config.yaml
num_hidden_layers: 8
hidden_size: 256
num_attention_heads: 2
num_key_value_heads: 1
head_dim: 128
intermediate_size: 1024
vocab_size: 8192
hidden_act: "squared_relu"
norm: "rmsnorm"
norm_place: "mix"
norm_eps: 1e-06
positions: "rope"
rope_theta: 866.0
rope_fraction: 0.5
qk_norm: true
attn_scale: 0.0963
bias: "none"
tie_word_embeddings: false
parallel_block: false
extras: ["local attention windows", "gated attention", "value residuals", "capped logits"]
init: "normal"
init_std_qkv: 0.0274
init_std_o: 0.00686
init_std_up: 0.0274
init_std_down: 0.00343
optimizer: "cautious_adamw"
learning_rate: 0.000654
beta1: 0.9
beta2: 0.95
weight_decay: 0.64
lr_head: 0.0103
max_grad_norm: 1.0
warmup_steps: 535
schedule: "wsd"
decay_fraction: 0.937
decay_shape: "linear"
final_lr_fraction: 0.0
batch_tokens: [32768, 65536, 98304]
max_seq_len: 768
doc_mask: true
train_tokens: 342300000
max_steps: 5466
dataset: "wikipedia_en"
Each number is 128 + 24 x the weight over its row's rms, rounded and kept within 0 to 255. Layers, rows and columns count from 0. Numbers have three digits each. The size before them is the row's rms in percent of the matrix's.

# layer 4 MLP down (transposed), 1024x256, rms 0.0207, rows 850-1023, columns 128-159
100:132117139160117117133135132131148124116148132132102115127168145102124150151136128155123109132113
105:135141120120100149138101129147080077156100146116105109152157148120154149169128097114119101115139
097:128105119139161140097127173122145119152145142155138132157139135119114112152134141089127140117096
090:174108133136115136146198114109170114175149143137112140138167075119169145140132160129133103084099
097:167111135123124154110115133157112124144127131115152069129127141156126114097146120166141131114093
110:109128149093147084125122143118159124131131104101142132111105127154099109123092134116115109118142
104:174100124140085109168132115130135209124161105118125150135114126065164144109115084148160129151072
094:147135111150153121147168112157143115138091129102125104125127090106102106154162131146117135107142
104:125108127159130162134136137133103109126096112114180152165129131092132141136114169111148152132120
094:140116146135066099100127115093102088163118105119169134106099150068126108105163123100134121127144
093:157141091111151100137127113137174122096141102107095135134112118122176100099082144139097121114121
105:119119117128126132138152178138122133143158125130142120121146100150142097146158144100107108152115
102:156165127155163102100141183153099153128102098118138121136089114137116120122110162138094131129128
103:080125131112122106144085123142110158131108155135136124116122103203145100156127086101128121132100
084:170127107136173116122096118126141104149125138151139091124135143145134093138144086122119132121146
078:102125127143138201141161093146168148149141123118185134127098133141151115127142110119107152127127
109:100129159118165088107139162104080142119151176136132125084117145123095142156143130095120094128144
105:104114157135138135129093170121125136099117108155101099179130162180159159130116136134151120171141
089:115112105113125080144108107126107209117091141132113151163112141129133162132131114135129140155096
100:104149099115130112158125136144144147163103152128134155156159143150119151152104119120100127137100
096:135125109121034142122074144121129136093134121192106140097122155122166097135113106142137093106141
113:104143155081130089163122134117089151122143138098129145124100085121192109144110110109140121148145
108:066145128120142116135075124136135114110105139132123152167168116093099129107096116147139098141103
093:149132120109138142120136139123093142117093129127101077119113144140110097133123182128108134113139
093:111111148148115111093131155098115097124100116107097134149140136152174129126149181115078115108100
094:116135134132158135165120127067081091124121146127095092126107112090115187131117105116103124134167
090:115148152157133098116162109112115118129078145126118139125119110110141103142126127146121120127126
098:151168133172107128118147132095119109137130131081122149119114123102167135177091136131126164135168
111:178100110147074132146103142155167117096130153109120141102133137115085151127104136140128078107141
100:174088122085146075109109120115139118146126133146136095128152114153111116093095137136119189104100
105:111157169126143146136174132103115143118158121137106109128116127078105147108132117137123140112106
106:109079122138149187135110142147150131153149121145131131159167177133121118068152115153147140173094
105:105108108109155108099135117108120162130147076109107118122118152139135097189144160134131105093205
093:147138104094121145118107081130117140146106121090139148172122125136135136097141116108113120118099
105:123146142131153133137131164098165112134095118117101187132166166153142137121130141118112157143089
103:120101106157134118098101122140133131121111147149149124167126138131136156104173125143155123101110
109:115122141104149118123135145126124145093137087185122111133171107121126135156120177119145160109132
102:134099096101128117192145129132118096140142114110108099131124140082136128090112153128129142079154
096:142144106130133094136112175126130120157175112096158153120148119115080098150121097149113125147082
094:113131152096158124138100131101140143136135118164120148140123121090128108110114171140073123085121
108:137129109108153104078113118162119128119119096146150168134153116168111129120164149122164086123143
091:111126148138130117126088138144179173112076113129124145113132145095171138123154120101100156121106
107:127115079154131133113101122118136168082130139113132114129111159140110140138150124119153150140150
112:095130124127105124101141118137157131137094121116144083158159160103091126150176096148167125089092
104:116106120136108143149083126140133123102107103133103160137134166103142126154119124119152097130172
092:172092151133138164112152136145136092154172126152159178129122145144124103133136082120124109165079
090:141127125131176164121146136178139143112133157165127120132169118130173101136129139137181097085169
097:137123172133139178134149150136110117129132147131166111140110165135141124108130094149120070131097
104:129089101157138095084125144128118145113179111125107184141108158101109130160164105144146161169119
106:093166115132151121162097133139150115139118120131142146156143173146125129145154139117149155100111
094:128132146107109121152108142118101106137169110130140125129127098100113118116117132120106138138082
107:104113133145113112112094127132127174107134145137108133098143132109155123131106130110114126138104
091:130089108161151101114162116190142087131143128155114136127143097170126072147152138096090154091127
109:128101132154133154109099160187111123095120109136146114146073079172087133088131137133155146173120
100:119139161120123118163090118149133120086112129107060148094123125158113130131125091092104130141107
105:140120148108186116100108097128118121152182150108103125107134171132135134153120144117128099167121
104:129109127101169138161133143154081114123119173145147096128099165144110091127103120156145089134115
095:112103106138100131168119153141120099113150100135101096104100148132140137123146128123149129132137
095:113134119150154094153165124060078136154097107122062120109140100171125163171126194139108157101198
085:128135135136116136116120140121135178166119113139132125130131130165171128156166136118152150183088
111:136126129132129121131118125107087136132145109125144129117164122106128124124152138124118156210130
105:134131156076127150136133162119160071126140118150120062147103134120083112119125142107128127132119
101:120134138135180113107125135112145112131109096093151114121117114137070101109077125123164107156092
108:119071124124117154107112155165154077142106096163174113114124105166156115080167112120171103140104
112:112148126147094122129100119139142108119134130112154111126141125124156131122100108134164104130114
098:145139144105101155123103171089092136119170143124148154147125116169117115159125091111104161157112
094:141117127110122119164173131154121139121130129120150150133115123112138158144106106114133072139089
077:109123144109120129131096120101127104115155065082132138121134109083109100108171139107105119143131
123:129093151172137086081176103128149165105076137110138130163131122129166130153104111135175162162160
106:130143120127141108161148131140144111141125121113134134140167149094109127062085131109126114139120
103:134106134155109139122109157128137181150086133186107092111148157157098153120105117124120125132105
096:188085150134121068155124125154081100127144144156119110157144143127136147119135097127087159107113
103:078103144147144147171098142127099136115115108139135092120096123155109101143185139100150130148090
109:118141113185121112180166103123103123124107132131112126106127183150173169118137131121080121135164
095:133098129151128120168138145070100152186108118119116161122114129137096106154139161128108157067132
102:111129146096120127130109137111146124132123102110109127154133115154088088105115141124108142110092
088:174149106153127135139148141171158111120106079153162129144143157091121146103130152124121138131114
099:097128151125136127123098098090139125109133152103141146198092162122125101110183125139104095173105
090:111141090118112145113100157094110145132099120111136110151126112145109124136160123072055119105111
103:144153152096149119126131148118125082091139151138149100146114078131117131110124126140149112132094
091:140139124131119085156137106140146143149128114136150161128134130119058126144134105130157157110078
101:132112092112138158141137157147120139119162153087123146113112133123140127121108134090153105158147
100:153138131192125111111140138159104132145137149128088156137106120131095130106099118103137133117126
105:098133118132101128128135130159109126125152115119123165147100144145159117187143095138157142140129
108:143082141127106155107133161134145108165128159128134120120110140147134134112164110116130121143129
083:121145139119133124135166084091159082128122150115136147181135106120132140166126147119115121104115
105:112129131169100160131112136142130130081112126103120134129112099112162124115110143134130140105097
100:089148125155096119132097107145138169117103154119143101128107132126117120108108115091178109098123
096:118114124147115130159212114152115138100121132148164132149111158149131099162144100153155106141104
108:115128141165150110101113140140126101138137149157096135135127139120112136076122104118175082095104
117:120168144101103129128142125132124125107112113106145135118188159142105100125120156069152138116107
110:084173169137118145113098154133133111129125124111153083124121118120129154079116121143100110099130
107:106147107144126172115130132151138103143112098136124152127151148106114117148144117072129119147119
105:104125103131159160116121125113116150147111128140113164115126125129156130125126182127150138096104
097:120170121113132120117145076092137131198129150094116121136133139094100134138148134130128156143126
086:120121156101169131127182163150162145106120113114145102114113091154107151143090175107113127135124
107:098148103129161140133131124125171120142131144160118145156136123121110138109145132134111077098148
102:130120143163107153159127117133070155175135171151106153121144147160123116112130124163105106114116
099:169118139091089095141126112120127191123132162088087149091120116129147128183123122158137125161138
109:140151083104119158167102098104093168119152076113143150131113129123148151132159108139129112124134
088:109140102105180115135136116110148132134137163138117130120097112173107120095178135167115092138127
096:126147091140152090151138120128104094178097104073115137131144135131137152091105177119151089115132
107:146122124112139098175152091142133085145065112159119096130146130161137108119156103120116124090153
104:139105146100120118074110139127137102113130112120132103128098114109128115184152098115142092116176
092:109068113143168141138138108139139090121127081098149133140113116111174097145157138173144119107109
103:080118179146137126115139115118108094165159120135089141104168084143091110129120133094143158111117
097:122107125134117150117158176112078121128166119127132128132150163151167148110116116128123134103135
097:115125119141133168135155113095125178134136164113136125158117120114122119144153128119096135113122
105:114096116132111134153123149140129108128142113156114118109129142141100101112126106148151143104115
105:123116148132157167122096112135119127144161109133143095114114167087130157075118119120130131124129
100:115114135165108093140100130112114130105117147166153100093116104144159087133139122138121118094145
105:158122111145159127109104095109157133153116149140127117111138148061113135100124078154148122124129
110:115122161122128116124148171108128180150109128121132137143130147135123127117090121122155155153139
106:135146127116144148133097175167162147108120127106148142155122135119124115100148125145141113158103
102:103064123142124155142102127153122149145136114188135152137099100090127091125144141131120075123127
109:086125139128099145110089108138168108128139153141137143124169140099137139130146098161132105128096
089:126111160108146140085132122104122136181130130122116102095101152154159103148138181176131123092144
107:092130141184140139142148083131106112119110110146145147109154101158173096131120127108116118106089
091:117132129136112090103145126103100099131109129137125113131107123108153139146124137155144121175145
114:087077185162141108141093104136138183060093132123111146154111128146147157096119129146093167114133
100:120144164175110153110118124153111128129125116113116131109049121149145126133104086130125072127092
096:118104133110153150089065123085145125105094126130112153113106152131153120123170119129162131138083
096:130174159132121141110113109138151094096129122158105121102109167084115131122103110114100155134132
108:170101165122124153105130094132126108155138125132143139099145170150122163118148089147112131123150
087:081166103185146094097138136145101161154092148074131132160132123160173136164132137123140151133157
101:122148126157151143070120136148133088097092142135155127124143136153136112146183059127116135109092
097:140098107170136112123151105109131067149141130146140120111142158122159125154139115110080153154159
101:119141110132186132171115128135083125176147080117086159139139151109137104138129169122146136089144
089:136132122117143124074124083166124131126127158126104122106104167134091116154117118144141105115143
089:118136136135148135113155114133181139121112127084141104109126113148152144154173131119170122154137
087:122071132112156113119177157143139124121123087151167088152119057120152115173129155149139155101147
105:132121130147105166158109120158131127122145111100119167122134142156131116133142116150149103127100
095:142103138116138140084157129109105097171073133174116146134130162150132110131151126155101131075117
092:155132145147096146114141162152106102111130121123143125140116133097106110106109110159126113140063
080:145109100156130147122149144152112153132113139100103095154143136129124144051116090170112098122103
103:133086136114116096102107128123144134136166182143126156107101122174135130159151100090124106107105
097:114095137138109102124122121178113163083098143102109177121076135121166130147122106123157139156145
094:150093141152137146118102110155094143100096081122158185142142157116107129129142089142113159113142
117:135107151114136114125137119073110134110118136147147129147101069113110137171099112144132118128114
114:135136162142111119135135105085138104110089109124158088163172144153169126118133119144120109137169
096:163112089123147125099092137119145104125111138095099090154139127162095149102173102139103112124135
112:101119149120139103156132141146123149167110151135130136067130135112107128131151098109084089137101
096:149146125148146153107127150105146105081150117102166173133126147177108151158127144145128129115141
091:144130148108134180127143152094130130148131124118144142123088162106118089085148139145094121112118
096:163094108183162133108128129123120093151103115162120107158138147123097125149114123170138118105139
091:085104139109115145126039131109157119131113167147107129125126162108135119109119138104115179122086
099:124162171132084106143157135150134111097137139121132127139105147115132117119108116144131133111149
097:160170104135098134097097123134138136125177169111156102083117154060133135121180165090068147113097
102:114111126118145163141147144106162141154114125170131121147164106135101078119117154080100126110102
110:133098112164136152151133136129103109168160177122195112122128187113165108118112134107114100161143
098:158092164117135113119123089152149132114177195132122177137123143096099132146119109140109154098125
091:115165150126177137152167160123103133144151155147185103119151135131111114115124165141117149138149
112:160106091129128147114166166116142148118100121111112117136082126085116146097106148140117104135084
061:127148136152137167168167101139104149133153160134147098086109093114159147149135109084095143083128
104:137122097100119114097091093126102124072138181077139120125173145096137107114131114160115155121102
091:108153128113144138125112127147139148141078115105123137144117116129164223098089127167150114061125
096:121166157091109138153177129085143115126144110096156123112208151106097096107119130132115117186145
104:142125146131126090112130146142089153119136131102161130150134131128130108180118140141126135129139
102:115097118111103111145166121112140139098109183117113136146141113160112122102148087129150135143109
111:123106156094141134121087114121108153129137133119136142136176114089123108086077130132096059119143
087:095157149134139106156124162134124117133095149117137150113132115119075126105140110144065123150084
093:117114102149111136171095082146129115158113187112123143129145133141155174103104098119151142182139
106:117134124151132130117113128137084095118114110121143113165092116122148125130114142147109146090154
103:105125112123138117137167126130153123109182161121125103134076127141151110146151146163132116125101
101:115104122104115164130136142132108144138109082136127150172108136153104109121135156086110153124097
095:110156112106089089167118151117153140141109146107115129175085112165139105118126153144123111094163
091:126106138123131124132127112137171123108097101130155162083123164087190134126127118111089126107138
090:146142101122125079144131131137107098140180140136174095116145115103117135110125147146111150124122
096:124111139120101098104152148122143083153121106134059120121164129138139141172128147115132191079136
100:107163101123108119119133159136124123131099064129127083133123132102119151085114142121142112111175
105:151160123074148098123149090136145177139147122122069132139146115061142160152123153113121116131115
106:106136117107127109123106125147138142114115128110172136109172119091134130151137111139182113140120
113:145117147105133099151132112107128129147115104153102115117141143129133125131129071144178124147123
100:149123149156177121135129093101135121125100123155162127169094139154140113152149137091106141128125
# layer 4 MLP up, 1024x256, rms 0.025, rows 851-1023, columns 128-159
104:136104083187103117127108113079147132135096196118149115099132121118164142153115147140125113146116
091:100112181136155158144113088140128115123125131123095124095122139119143142161175154132108094086149
092:102137134140147150144146147136122114079092137100130095114126152112134076117107103099145119112173
104:119132105115173153121157138103138082124149173144130135135123071112137143143160141064128107111121
110:134143134126121142118093139129106154146139138119157080101137146109127136096132130149124185119095
103:135105162146124128127098122104125121109103157150129095131131153140151131114136181137118117115136
094:134142121081118163146123133105145119106137079145152126138093124163111111131084131145135147125171
106:110116097129167110137146180144099157126140081123177123120142115108111145090143107150155107093122
096:132160153080128123122140104125096133095122112156136137107085108139132142172163136107111112129119
095:077159114115115122179099146149121094120117128142122118118079103120133143144132109112146106088161
107:151101118133104151101118149067131137151140161134132144101136099145138178153105138157108164146120
104:124103059178115223121125124110129119168139134101134130145152095098127088134112129138171168142153
113:124150140103123148126148147117135118149145160114134099130088133142110156123142141138127131128102
091:097087096122098117140159154135116119105177133136165154133115135109120154119166111134126125063128
076:160115144100114081126120162102114096111108108153112107119127116113096115107105145125139115107118
100:140142124099112125117123114172124118125122144158109105125114096140101098119127098168139107106141
102:137114108159155114126114143162137124153109108143089117104131151138102174126141086127095119148091
090:133090117145112139114158146131122106149181203164162136124154079105120083147154116117157132111144
100:135116169141180141107145136136158107132155109119093113125095148151141143145133121146118160099120
102:104128120194127148118152122109100114111155135136158116130114157137130163159091130115114095119116
113:140137145088110145123122092109122104171138167133165117117134083129148127107187120120112136078110
109:162109111124075108164136115133120107144105128084141116111100141156195161133132151108104155130124
079:112135152156123132101103096187113109103147100130089143096152148111134126177147089129094160162154
098:136098160118118134157162124138112142098121077137184104131132081127128142126131072068144111108146
095:127130159146123124114106101133141161084102109126159133139108134128109082120126108141127146139100
103:161135123142100131180147100183099147178180165141152121122138073110140201162144102124140124117090
100:139142127102117111163122126164135143079120155150125059125124116127144140168142103131143173137165
110:151159122129164121120138153144146104098131118124086119117127122110131151175148100086103135124100
101:138156156123149150183130117124161120130116124168162103136115125161119113151142099118145131118125
113:138136149142134160122125148174130137101121117086136136130144143116123114121136151168096111133124
107:127101114141134150128117116119121172110129113110155111105081119106097124125118116121155124124122
103:102119136116138115139170115178144149152126156135193111136126139088174127143089141120105107107121
083:164178120156144126125137151126135140140115162138114096117103126131143107131138160103119160133168
104:146149148142128125137119114133135117211135126113124123107140063100139133123083125131117138094185
105:105153104136098141111144141119105116155145122115142086134091150142162131121207150101136100109078
107:094155162185138153135124119112099134111130151107129111139106105138133158109130130129116170131123
103:120157122128123120149115148176139151128107195131058115110135139112168127119126168151126167168163
093:111103137133154134137158090158138162098093141123145099114138134138136114108110155125105126133165
089:081127127179108118111118151127148105161119117104077134065144147117135148136089124086172138156092
115:130086131157116192085123116175098153118123152123137101133123143081123120095150139089131179112157
094:127174132093121112188113071114085170130149136129089145125117085153105117143133118101119156118141
113:109127163125132078148165147153104140141119148123133097135071066115144102120186137125111131094139
110:136119107170083164130122159102103174093141123145132103099122146140149133094098148148144120104140
114:169125129108181121121154102148093138117135103151157149114117129105145167164159106126127118088138
096:109113099147134161110170156118103120082181142193141174119070126141134143128158127093126146127105
088:140114115100139099133109096084090131120124132165121083123087095138127183156144129120122143159167
093:112118145113096077098120113125126171121092125126100108123146135099133160137165129103106176140121
107:113167177116100133169121134132140123131088146124131081131157083158129158093108104107122113112172
104:148111130095135111149144131094129164124108169113107114131123102120115110127145106102053115120137
096:120126143170146138098159119164135153114120165121141076140114129127161137141140145108126126120145
115:140170119136167104127109091137141173150198126161142104135097114148125157136148189093084151114104
084:152176140090123133144137124154142167107151140133132177116101155104177132145118113133120129133099
112:110121120146166150120135126085098134158142130153156115132214097109123192154098148149110127134098
097:141108126121142139155127146114109114169153115169108126098115098082133162119125128124106128139157
105:160104113125118136106142134096124135103124112117144124099095084118171108123096132148130182129137
107:136170093166106105137115154103122134118134118160163127129096090149134124132134105130148117122113
098:168114138134112189141137106126140140114112119116109123115148129113148111146135105143121122124182
113:138144099148153101147180102147117122149126165144129119117137070126121131143138134116106141084138
103:124163149159130140127153071139136157157159154106117115125090103108133096133145097144120124142094
110:091064111178180185102124147162143144090136124130134116113108126108171170157112112127148144136168
107:125093130145144110160114085115131095185116177168108133110170067147107113146115118106078113088143
098:164149141129086111124122126134092163171147099122135114143130097099095152137113115115145155074085
112:094160101110165128105150143126106154148161117111133093138124104070157106141096123068124112145157
106:163156141105130152165117133122138123126094155138110108101100134124121094117130117135158145118100
108:137096165146130132155154105094140141099167128136151159133075057131132138129187167124111157081139
101:160129151143108185095095079096170121119122153115138140124129141109170130168154114138137156110110
087:129124099127158126149148141172146126150113197208162132134078141174129130137116113130138112128126
117:132088145159186168122152072110095173123145132094157089122108109105127172165145142120131164133149
106:118075141146129142132115148149124119099157122130103101115109113132169137143115102133146153067107
102:115150122150124143090139100103117133122137106111149104124156117138142122086129166107152131116152
090:100101148145153136091106143193101132147128148121125114065141131104107110105165129105161126127169
106:128119078186124142139114177162117167146131099162127112099112137145150133117136137137133108111128
113:128172118136112141154128124123140123117153159143112134128129113129164132079150139100139135088138
097:136132115128111182119155068103155147090140083114119116106111147124195155135183100155095133112123
102:121154173111107105145110112137120144091109145124117113132136107143122103114058089140122116116115
076:128096105077158088092132153126080123140142120132102086107130113118133122153138123138118120089103
096:130148140092089094122146084147129119123104119123135149119120105117187148130083147129123117101163
092:148098137127132137140178154127095128137139109161115114121128096169145117151152123168138159148154
093:123135065121075153170105128104122170160152152109111141130127103139136181119118118164079144153134
085:118100123122086133161122148151143110142161162076102112117077130121120132164100088142156127128176
105:106127114148122116132163116130125146170146163127136108132085142093150158125091118133115106076141
105:121147179161134114113134153133136116111125149171147110138147120049124170125134178126124138131135
104:141151092119101140115161108158077113107134143112139076146143121135110111124148131106172154080148
102:140137140140138116111123130109120172148171119123095093133114097171117176174189135114099197095126
087:097132100152168181134105115170134132126122081126117132112139135159145162119133165122131117061138
110:117138076118188139124131113182107108146140155135132117092137124102066114148132128088146117099141
094:129137079129153160139123112173149110117176107163148122125137149160129136143147150120086154155122
094:130127132097144133134103157160132148139113104138139065131154137116113116137080100106135136099153
104:107143141119085114167132102079119149117100144128159069136108075161114150119112105113091163135122
111:091094113102145150119153124117117146106131108109119120141130096122122158089132135122124130160141
108:156127148158152147170152125188142151144130136154138144120124134130128148157095149120114118123148
108:122138166136096127137152136125147112145090175150132133122112098170129130141125119124102127108101
105:153143103133117109125128127102110063160147130130139094141116111150111132112117105119085151115107
095:105151121136170128155120084130143147068121160133128094098159082128112160109141117114134191143138
083:167128068126109154128103080146060111084142106101153129117145106104153155122142114113133128130148
102:109132135120114161116137078105126127137122107160146097137098065142154125140128148110113117123081
102:102160132159159152131095118110157141117142128137109101103123133112134141118087115119143103099113
100:125144106119125106133106123135077129118133101131174093135152106103069109096131080121151161111117
100:117132102096131106128117095116109136183177136139112132093142123087135127155120086115077144087120
080:141155156165077156139128158109103103133150145134103169125138145077137137116119106116135110137098
104:118140137112141127128162133082115108121144104162158066132122128122106143150109121113135165087131
107:132180117127156136123170160100130104123160123126129121135159117134121135122103114095139099138166
103:152133130140132153106154167129107134116153126160160141132096138152116196157144133160147134128121
091:098127084127134092131123164122111144123113110132090078129125138083116143134141120104133138094154
101:140153095128166147180133158136123120081101127101147099124126108145116120108076153107137175117156
095:108141109121152148140121111105121159133165142121164082108119154121080125112142163127149154154164
090:131153099124115114137130076166115089128150142114119127104155158183155130106104124104104145125140
106:138181140159148153125188140119109179077125114121140133106145133087150156116132078094145153119130
102:132101095115111137097098112167152115141106099127107139123091127165113141137107131133161134094147
102:143153097111201121171186110134162183125185120152120080124100106152113132135143159133118128132099
102:070163110088188217140109148117116149106084100123143133117128126180144145136104153101152124134146
105:111111102123153159082157145109100130116142096141090111112131098118162135104110139108127076156159
104:126114156171128127128132129128108165066073119132132128120087106126137147146142128092152134123128
100:119182158120098111108132115094113142122156121119134128127097111128180081136138125129125127121081
109:126120110093132088132137147182113091149130123091151113101111118111158142132171144118120141109100
089:108092122136152107174146143123106106121133123103155090132094123085145124140152108113166125102151
108:169114132125122165093160147126153122131159162125121157114095124097099163141136159141115137121135
107:125149118149112103157147135147128131155123190132130073118115091111105095128127091141128119113097
101:144127150100086162155117121097136146152166169167142133112132098110158104095155109135157150084122
096:138154170149100134079127092152140096101122133098144140112081130126107099119105111120106160096161
099:106126117110122161134171093149137122163121165078133108151146061101160143124110103144137113099125
090:135111135112103103147133134121156135164143146101092106113142084130130102116156171130103140124132
112:140104137178154112132117151107164117175158141126134109146066131086152139076164122109119170103128
082:152104132120135136158163125116125081167132154139142086100149117094122089109126122124123114160115
099:092114174107120133137133109104117135099111164107093126114132124087130171122090145117130149093109
097:178115100085123093130173064151111129146170113103173127138098147126122110157120129091147091077084
096:133109136184125162140128140117132108119126149141140094128089119097129103125152160108134119148137
090:144155142151159138138150178120141176151154115109132086128097114137148111090119163126132104111137
084:143117141156113107144100145176103128154109154147132120153119142125149117107092120134099153125137
079:114138091163142145151175144083134131099116120136131118117086150157137154107114133122125074125141
112:140169132105169076109175135145162128101108102095133122125124109132144114103171148138162122127157
085:135112124130112143153078086153150145102109125097095104093151140121139094105111138111151146103109
085:143121078084162103138119086174136162105151123092154107118126097148177149127117136144111123078135
085:096140149087165142166120095080115106119144109137189125114133079139137102120117118087125106111146
108:084091127101120126140144162103098120149178155116122127132122096173127145115192124138096114097134
094:149128159116142141133195132099079087149131105125148120110142083151116107109156140132095105131153
099:149088157122172140134159160090095116142110118102153136123092141160161099130173121110083113109129
108:148121168142100130160116123182124145157149123162093127079073135090146147193101125146141143137105
116:115132167097162196118114122123105149154153108087163118083127082076103137172110139074110145147118
100:134095130121150148137133124115071148134128125078147141086089126143110138130092110116117113127127
100:125137102153118118103120130147140109125103117158119107129113118099166133130109114124124125148129
095:109089094148134072208147133142100128183147128106074130118125155119149142150135084108118121130144
093:100138100139129064137165069173132139138150131164102086125138126137100120113085126123172123122138
100:115128155098161142093135166124130171114117143127100139123112148138133173179152114120060114121125
090:105108133166149095136145117172092145119151100140100092141118120111112131141163141111132090155142
101:149084148105111163135144095142126116112136179136120127117134144135170136113119116149116124127156
108:126148148156152129152131128116108134148146127216120128138116100112122136126064146145166128119144
091:119113141138147218109166116113117129151138110150148139133116118094100139134139106129096095100100
114:117109138121122187120120176140124154113126174181148132100169097157122119148170108129100101144147
093:148168115125111138131179137107093128168128126138155102132135124120130085111114076109113082132136
089:132105116102124117150142096120121175153171159147135170115112098110134115171139109132074110115119
109:152119147123134152097128095163134118114132119146084137132098127110167142169121121144101119106158
062:141104115137107096087099145128162137124096113116117157172169169129105103103113138166149093177106
103:124108113163153173108116133131136096126094111157161117110152117135138157148098107149122109108143
091:142125103106161083151173153106114140156112122126162115066144131139126090120097117102113145132101
093:078141144113153163109090087166116165124107114127111109103112151140141116127090078074097095137148
106:167143140151126102185134125116147114123144180124131100105110095136098157121150151122114143118125
104:138094127161106174131124108140152123109188111104121117104144109074130129132157102104139151130121
120:135109164120110180123137130101109131156141146115103083126119116096125130138155070135120108091113
086:145104099127167162131126089139139138111100120151161122112083137158135108166114124124137119136158
097:152152079130134123134167125070139121122142113131190141132116131126143161109090144125141119139101
105:140125115109148122153174116119108099122107098094141110143151096130130137109074082100150140143137
096:121155139159095134175135102172146137135098158098109116145134094105123160163078142118066100131144
102:101147151149140121151161115137119168114116161095155103089139116157177134096141143124171135118115
097:106149165149084148127091098142143098115135102121078121132152094132130088133126106115146127147105
092:091128106140111129174131112167104125167116139162078089142152102167124136109111101127126133109111
094:119171167175112161153123137102121128101087166115149111126140136185160170150129136132122147106132
109:131148152158131144109195120163114169084148128156186157125075114136152173167104135163126122142116
104:134150188141094100160116109144145123143115141072158121111112105104116157125108171118092090096119
110:122177172111125133145105107156125183134139139095133121109130141114116127116117133176094171076122
106:174125117133154130120112136163136163101130106124102094135144114088108097106127117134152133112130
121:119153130103177177122154148115149139089147134099133144143089121147124110147147109087131139148124
106:098128163131103107112184125114129145142163169099129102117115110104100155100123154125158152114139